Part of a small language model's weights: 8 heads of 64, 33.6M parameters.
Each number is 128 + 32 x the weight over its row's rms, rounded and kept within 0 to 255. Layers, rows and columns count from 0. Numbers have three digits each. The size before them is the row's rms in percent of the matrix's.

# layer 3 MLP up, 1344x512, rms 0.0665, rows 281-331, columns 128-255
098:119141170162157158141177150099130106093178145113107117097138122120109142120140097188175107111125177168049136136173152161145189134058167134099066124139127106093129222122128092119166093128134129094131128125150183122103149169077126127183118167140137125189138102141106128109119088140126188081136175136096128063133113158079186100149199147132070107155091153086166089111150048148162135072112
102:101076113103097183076149124115160145144098141128135057080148107172207131131130134127149137159118195090102067132137129139137086132163184151144024136096190103173112154074147127111130155153169160114173110043131122098144215078071129137218175125163132102085105139184065151112071140110105110141120193095151128158103148131134164140075091084107097187100127074139107135119131148140114128092104
096:090140125203165170101103166155090118206090180120132106098201091132172171153100107134116108157122133105082110100159133131086119166117190153168096111139122169125155093121105195024120137104079103174108160076152130105167125132088042131153126141195120158158098110121135162064097131155123131093091083066151094189058144102122149106111140079183140155123138113231100065133107113073127042115137
092:073170157126094078137159136125079102127160138160117138121088112112121167137091141149138100120082140082100154181117098128107081061155155093090130107136153178110155194084169159102106087146096143202166133125108075095090139085130125121105148111109110116112100085149126097113124058179194177131114210148119159119094136142174066164128168138127192079119197164179115153129148165091096153092175
089:186168154157210080105137127203102139085100099134112158118128143113165118154138063119081131136146196232124159122141124108126182140161101131142179181081102106139168132103144156125127135147130043125116125148127139152125151096108123104112147137106138102119075064111156084145091196137090180112158138198182145059108139158113151102123145079143105178181155103121044115106112107160090109132145
106:071102204114079150141155112047170102150181115149102149097156153129152136155163070120153140172152130121166114140129125104099120131142102145163090127096174100075133067156085167111143132136091113108177147101140110142087143117116126098114137130133087161141121122128159151129101103172132125097086132147153132135058159086145115053136132168129175107101089120146136125135144122122113127111158
097:159147083121142109125116162125088129110073121117119213109118118117112127129136160150100132127109146135153134147077100143121105101149157122123106131134118175131155157082105170086124176085124166103178109116148111186126173099101104117132109148152123119152132155080126149124159127061124108104114091145211128168113133130175183109109127156070124164122177088094119126165083149137156126121125
096:115183142164107162133153135116122094081085164094149154203091122065117110153151113105119134195098149100155120088151189134126094195161132085044068151072123152171102155126111160118098125133130102121137116217117157056101192142090136137122207200161109087154137090129128122110113118121140083195109171134096119114159122129086096097108094114087140100068137151155089131124158110116133131141149
098:175128093141178114124124119150107171113071111093135096080092101116085064095077183162165109141167172175139126124126162075130168120100136185178150041153173177129125229112142124157098133154144166111181127078184155109152126084126112134122133121120182178116085151133153111093192090121110141136128105124123141156108082129117056161133111088100117156109180120106173161160177113095149042163158
100:128134115138106156087158203103131088125105169067186137189154114101165142100109164121047157088169121170145119161086094161185109170053122125147129089129116124092106111152125132168076115174133121068102139192103161119058086152146177109173099101165080112169153138102168130111160100180143173120181056101126111100121090092106092103107126141138151123162188090123121139151120163115122066137187
099:089145160126143121112121132165091150154173092158091176146198111172140168095146124120153128096195144075116118123165106129125154112088100128189123106113122158138167095123167128167076124110105094110171110105140102087129102107121139162180133148156161118122113101144161122101174096125155115119115081098097118110093153172115092106186073158107151146128186167113115061114131093143128112147163
113:139124176111126091101110099158200056137118139138177123139120110143104155111095145144143138114162119158174123097150140149128139131190141093122145159150165152096077124122163099145176150148049118122119131130147128120107112084105086139140119126128153070146131130122113131100118112176098125167172138145185096148134117147186126111120141150222087108148120125086133140078133122119161160100142
096:156166051127111120184113120120123160120125154122202117145113070117126109097125148136103117139142133026155171085133128175168192119124139080121154075118096168149076108181154144075120131137120092110124109082109149162112088121168130173045174086177137135096091099132119161080143159080134159102154150103083150133108092139133158083124112162103112112122102084103166158230130137112205122075138
097:128149092037104094119132170139136122137136139137164065137078137195187136150187090192108084114102162107153136113107121125160125134129139135155156145122119127134114126139093191073112122137111112170108139174122144149139149146069096070120162087131113155160152065119140157127172152171177106100080132097145143155099090087115105078162126154129131036062180086177133159046116172115109117077102
105:098163138106130133126108119159161147121092139090161114124109117093143122094144151176129097126184129058160148177106136123123157092119116137121075143119108147128137116083108132136130152115118125109037079057144129130151129167094103107153175155118124102085171109077144157136142124098172100122206184172149144134116090135155137131154133060107123112141094088102164115097139060092134111101176
099:131160079173154157126099142132145220151118127099127100163158161148128126077114111109156205118085133179076076113124128146176112136120066193080156142083124176151097086106128134137118145181149149118110162101115076103124161121107110123184131096112133139126126149114142139173183111074126111083135117106166119113128145143151114147090133071110129150171103150140142082156130156140121161111150
100:226139164170164184072158127144120169131167160081161172091140148138176022125139160153110195130134106115168156136130101152125169144086217170068123157165116119093134140108134118090127160146167063117135056171131123153150116181120086129129089102106111152130106154131096159170153142104146143085150150157152096154142131125108113118114139116119115156150106065090130124083174175138121115132102
095:123141197130168081123146101123137162205132139075107145132149110142119121107110146167139128092134094069109143126156099146122122184120082153193166140058085112086075156142124076131157153198122124152181082094111094176186083150137090077161161155160167141123069136125068147139092091193191104145158180199140097151169155104069130145179060140069149113149185164078089087047089137084131138136146
106:090116156139144202090113112119084148110089110116116141098140133118140064121188055127112111156165146124120111170126143077158143142130129156109113129211100116134153111147108161105093125113110150091198103189095069104123148117155113134151110100069172089105107113121105133115170158138155114089111133103078136161095142128124140133101071079175119147111080187159142160213148100144160118160085
105:160119138157139160117131128106139170160130087114150177080144153124039101144125099114114094092149118060168181193162155113147132177093071132143161122175166149134119142115102074125094133096083088101101100055153171131135046101100153140089138156155127164137109089003185126111145153129143187095158102153099078119095119099121113146142118085159108120151133141138078170157145112114124103153064
096:138134163142116119145141154101099170099160117145188092089101172143114090070113116121128105150138121101120168151184096153136058141154146135129125130157208153137142091114100140162131138083097089130161135093084075108103168157150125119146124130176039126115182145141144094146101072224131105175120078110120131156152121169090176129155103104108159077081131136090093156108140131124185086092145
097:159127125163139139144129123064132096087057077197052170125074127170154096139140124111116122148152152130172155125106112142127188127082105110115109086128150103150078069143127086167112099151107060130101064143176129093145107144122097129094115107158181151111122131120112076130113136115158163161138083102156176133120141144115100130110141154146104102049141105136082097142097130136114125138106
095:140138114159090131136157069183143151125150119125136134087143119164132142144196152096162116155104100171182103132119142136115117199097129149127098160126116127070137114112056138076194076149186126064172172076069129117173136171160116134129115098098133166170109073116110097128144133127161182143176161174086100148120112116140126178114139155125139168209129164126176100154156123072127099134103
100:137127092109188152123075147172147077196186129203143092137131170156104149110143151088064168098105135130116174148113155114161159133153167078097144097164065124142149137125096127094123119165118149169159195158167140150140104075164148126189098068145171089098146124079139141160119182135123189135136175142086074068141136095067093190125137110097163110154134097126082162111132185133094129137161
102:113172151105143155064111159103120092080129125082125122153063137113136122109089197109166167114146124103083146096161162098108106119175127168187158155114051142072101164123129063133132080148107106148109134171084037090142103112166133100153104166121137112137148106144118129119153103126130138142142082142141178139170113127095093144131145123180102115180108097167131099165122116056081141085082
101:102143096064115144118105167108151137158105086117146113116093156168091131102108128078141101163059097136154078168167137115123118093171157126131121111084176132134069169115117177184084096040161128135105158091136131089170174139164118133107138085143082111116169084128121090121143097092132112115103114142135122088105076126169125137128137083157105094101126152175150120118104177050111063103133
105:154139124111159160090110160099152136132116053141180126135091119123161097123098188168123156118155149160123070131133158116141145104085183069137143116181121109092142206133143134148134143078151124155114087140172083059157138121080156117162098144102117114150069098175135131111088139047104109161107121143097133146084101147111117100066099091129139155135114054132067119130062117146107146111096
105:091165196120116147098136099147148105089197071121151164161139118094118117146106097141103146130134097069039163024109133124133129151153110189150128122101108163148098158171143109126123131146121121166188093071093142146163062163103131108098074086136177174105155183103057149094091129172071108150153121132085125099127127108147145143117143147120093137128141174162219158126104131160121099124135
204:097160113114129136134154089128094122161149135123134165155166156145125131120117212108129153175142116148173104151156088125163185111093148110170123183089130131200133107129136074157113104161105136114164104114092113127127113146072140093144122068145126181149170072066127115155110174115143141075098161139141071119117115118102122134183226082140099118159182107159102082090176096133146123061067
102:173168102151147165091144151156098157099176151089063078165151143131140116143117131080165111147138124115159124127075105091104067121164136137160093093118141144109178165115118142148099155090133123116132102126180124088147122173147135180145120113132136132156110145107160122122133120136130105073131083209143070108143202156108139088107106125088157210141079162174088123146196147088190147171113
099:155103127159101130103140138051113130100130145081128058138175150178064145119097101153089149096115131095162135088133182113089189156089156183112086154083112140147164115157168120166147094121121144115169173126125148102109109149139154101121141119098120086117114124164153105128181146127106146106097093126133141130114134192111156104105180115164073152146090080132121110086121159115164137146112
097:052136104140120076159076127081129175094070130086114132154121061137112151164142155151081123093115173075220171148125090120127054088148135110087129131164085137144188151097087137139137160039077146109075111121131132148134161174114115103118090112142071122127178140170166148056162171164154126189129110122127106142133094118084173046120120125108152111159125109119103187108157202112120167073116
105:167168120122097150148179052115116157134092105187047127159124127142116085101147106173162143135133076095112148154134173106093089139189120140104219108120096139123118149165194140076089146030163125091101127183154112106118148166134159129127097121145177149179161168137170200137141108125139075127170101119099116093124117130122133122129162151099134149097111145127110160122097116148117109113128
106:147156140146131146111098096161096129129131129108086104108102164140057179137082154122130129101168145140106128150152122116164126166108133107134144089124143097136089106126068132181174134100132144088090119122145115147157114049105087099067129169110079175168104140130200193076118095131080143142111127113129131121148109169114145152173120161168158133194110140113164048162159147155097113144133
096:162165090090109169097125153124142205154189111174152146117172125165114177114148211107156139157120150154112091161060130181211109122129181155151123121113099092155165158156168149133068123136192090146100197126146082108196153154185085091149113085149079155162152104189191119149122141166117170116160125138184101144129088158141091129134195147162171115121140112093083134128096125093165165155124
094:119147152075146128105090157049134072120096139153148130080148083113107090112119146105188137148120115129127148139129193114129105130105162188139160204141123174081172102145113121100151113148127122145126089106085110136122134103128102169154146071160093156111155138144128088118118119123081059093189159127086089107166120173060191116139105178088129138176132187137169127121105126085128122158092
099:139126165113124114098194132162095130112123106100097049137101085147128149135114100161158121077146133135150106163134104154099105167135151129164150137071064070124140137180132159168151159115157120112128086202105163142150123134157116170145160113035167169114137122146111069157114102097175108131159141135168127128148149122113167173111115114148125119119125082055102141127120096154107123114147
099:113142158148145089096143161104132160166090120152130119167196169126114126094158063127125102143178140121135148087123099140144111104161124134100072100142142141113119140116196163062089135114143158099108161168170155151096125114144068088159131138070121178072063115143114065079117184135130114105199122123127140150171136127165141083118119131175116116170203136157151146177109142053161166115130
093:162141078119183147161074120111118114132097104102107129150109170177110102158114102101169136170109190082098178139157149141128158125124140139128083139077178153150101133130161122094150131110158153146096151142089100130145109078099089091123081171059095128083187100143095076167103114184159094127032129118059089123168133149099150119141135122166107148118123202153142165106131159126146199141151
099:148096159154087151120058137123080157127135149166097099063094095141132082129103111116158114124130137150100138157176195149065187113128117157093102160120123133145128112120171128163130122140131198175108101129145145163102127118152107095140134119138069056156128161154130158103109140147120112118115051103086203111130109087154167161131090137134095152134087079144106147110143137232113081148124
100:122168123076083135133157161163230125136113078105107057105113155191163114144099139098163102057083107139191106172156106111116158080097137189086161168055172122077104078131110136169159149111054180168130141056120147124167160158093172139158089132099075092161137163172127122065080098164090105138054179140115170114105125126130118143094045152096119107167154122120157142184145105125087147153144
100:128113171169157132157120120178150101077124187174074140104122111149103174139094109084113113120078122141115137116137125149105180171098176155183206138168107166109121108154099128118086106119136133093123138139164101133140140089116167095153190124107111187148157124105087181119098167094095124102117120091154142182083088155094163124095137121126134181116129150082133112085205101049097107163152
103:155132072138079078117144142168112152074152101162118084144092158188160127142151117161116127143160120115088057123115091099183156162081138124116116156095143169121163117120213123108104172142155096155145147193149093137150161175136117116072181170105160176158152132142126154114059098162148140176158148086140206093133121119129104163168136153125061152146077086075092110117138133127106187138174
100:096132128126146098175131147152154105147098174168130158142108185148108143073132139119213127135118134085152101144114138162084137090135146147111153145162155086135157098144091177115100142118125158132184152117127132196147109086140167194093116102093198168175148115136088113176108133099109091153155126143123132096141167106127098119140099146085086137130083115185151083127147097150151111097127
097:126092135122130152147150132163109089106136132076109131150179140123152129097129097117095107114159058120117088119107079124145123090132103117101106131128137153048157114156116156117126105169129111138127167076054159111172137112144051072171149167069074082097135123116197104120106181162131078113154152087077129219101074120116080141131106148115084114157163072107155150043165192138121119172097
101:098123100080109164104164160185156152149076123183161101147138109141148123148146153114143168121111117106146175149143170124192075123105138188089138189146126156153102098159134149064147148159130133148145152176164176117130123136137137128127067081145158129141174121150135121104142137119127160076120131112138168055158131082127178127125146142148130134149045153107140137142086215122092091140154
085:203098114105126069116105194157062141091140102129038186163123104152143157145206109135142149125170166116075148099146123080155055127075113081122168147131136122126134113105100142167137164124157099102132112178184114116111121127171079176119126131189152150085093091107161072162122176093104128081110097100172127140174152106169124120143083103164088138130072152149089089077179134093144097092106
080:134091051122189077102075167133157154109171165146188104095116173112133115076127144188130104139099126136152181155134139180142118111139118127160153154125153136139111110156115061154148164137120160170104107149127124154123161079134121122158162183112122177153147107140137152149154106131168111105138156174138133086156076095121134127128144158094147116073123161126142154185146109136116092104136
100:069195086135138114106179120147062149108129067165148084112139074155082114145165094118200109113098152153116079119170099113087148131087133186121140086100101160130130164140091161096187155146125109115063096138173111129145119146151145125125050174099081127173181104120155150146126140164082156115163125141119150108168145144094135105135086105082147058111147099107100144082116099134142106126095
088:140117135109208099138156124153101133163092121101085128132040128136212139142126163132118138131122153094159064089126129095136146144169192128120131203112105134148116083129146151103152110123112142179148146113167110094191131124101130120114083215132193105145124121125158134078101172125154069113129139148111104126116169100144139129136116086113125169126166073128120143128152127113127141051155
098:164139104105137135096084179168146067157108077116074168158168139153081147078108118063127142140112108100185126115119153107180069120084085146124095096168156161150087185161076136158142151118078107113113119105093098042123051095095161139161126108105053136135153114156119158089134130115163149160115160128111085131098144095141095138106122118078124086110127084100109055137078189165097124152114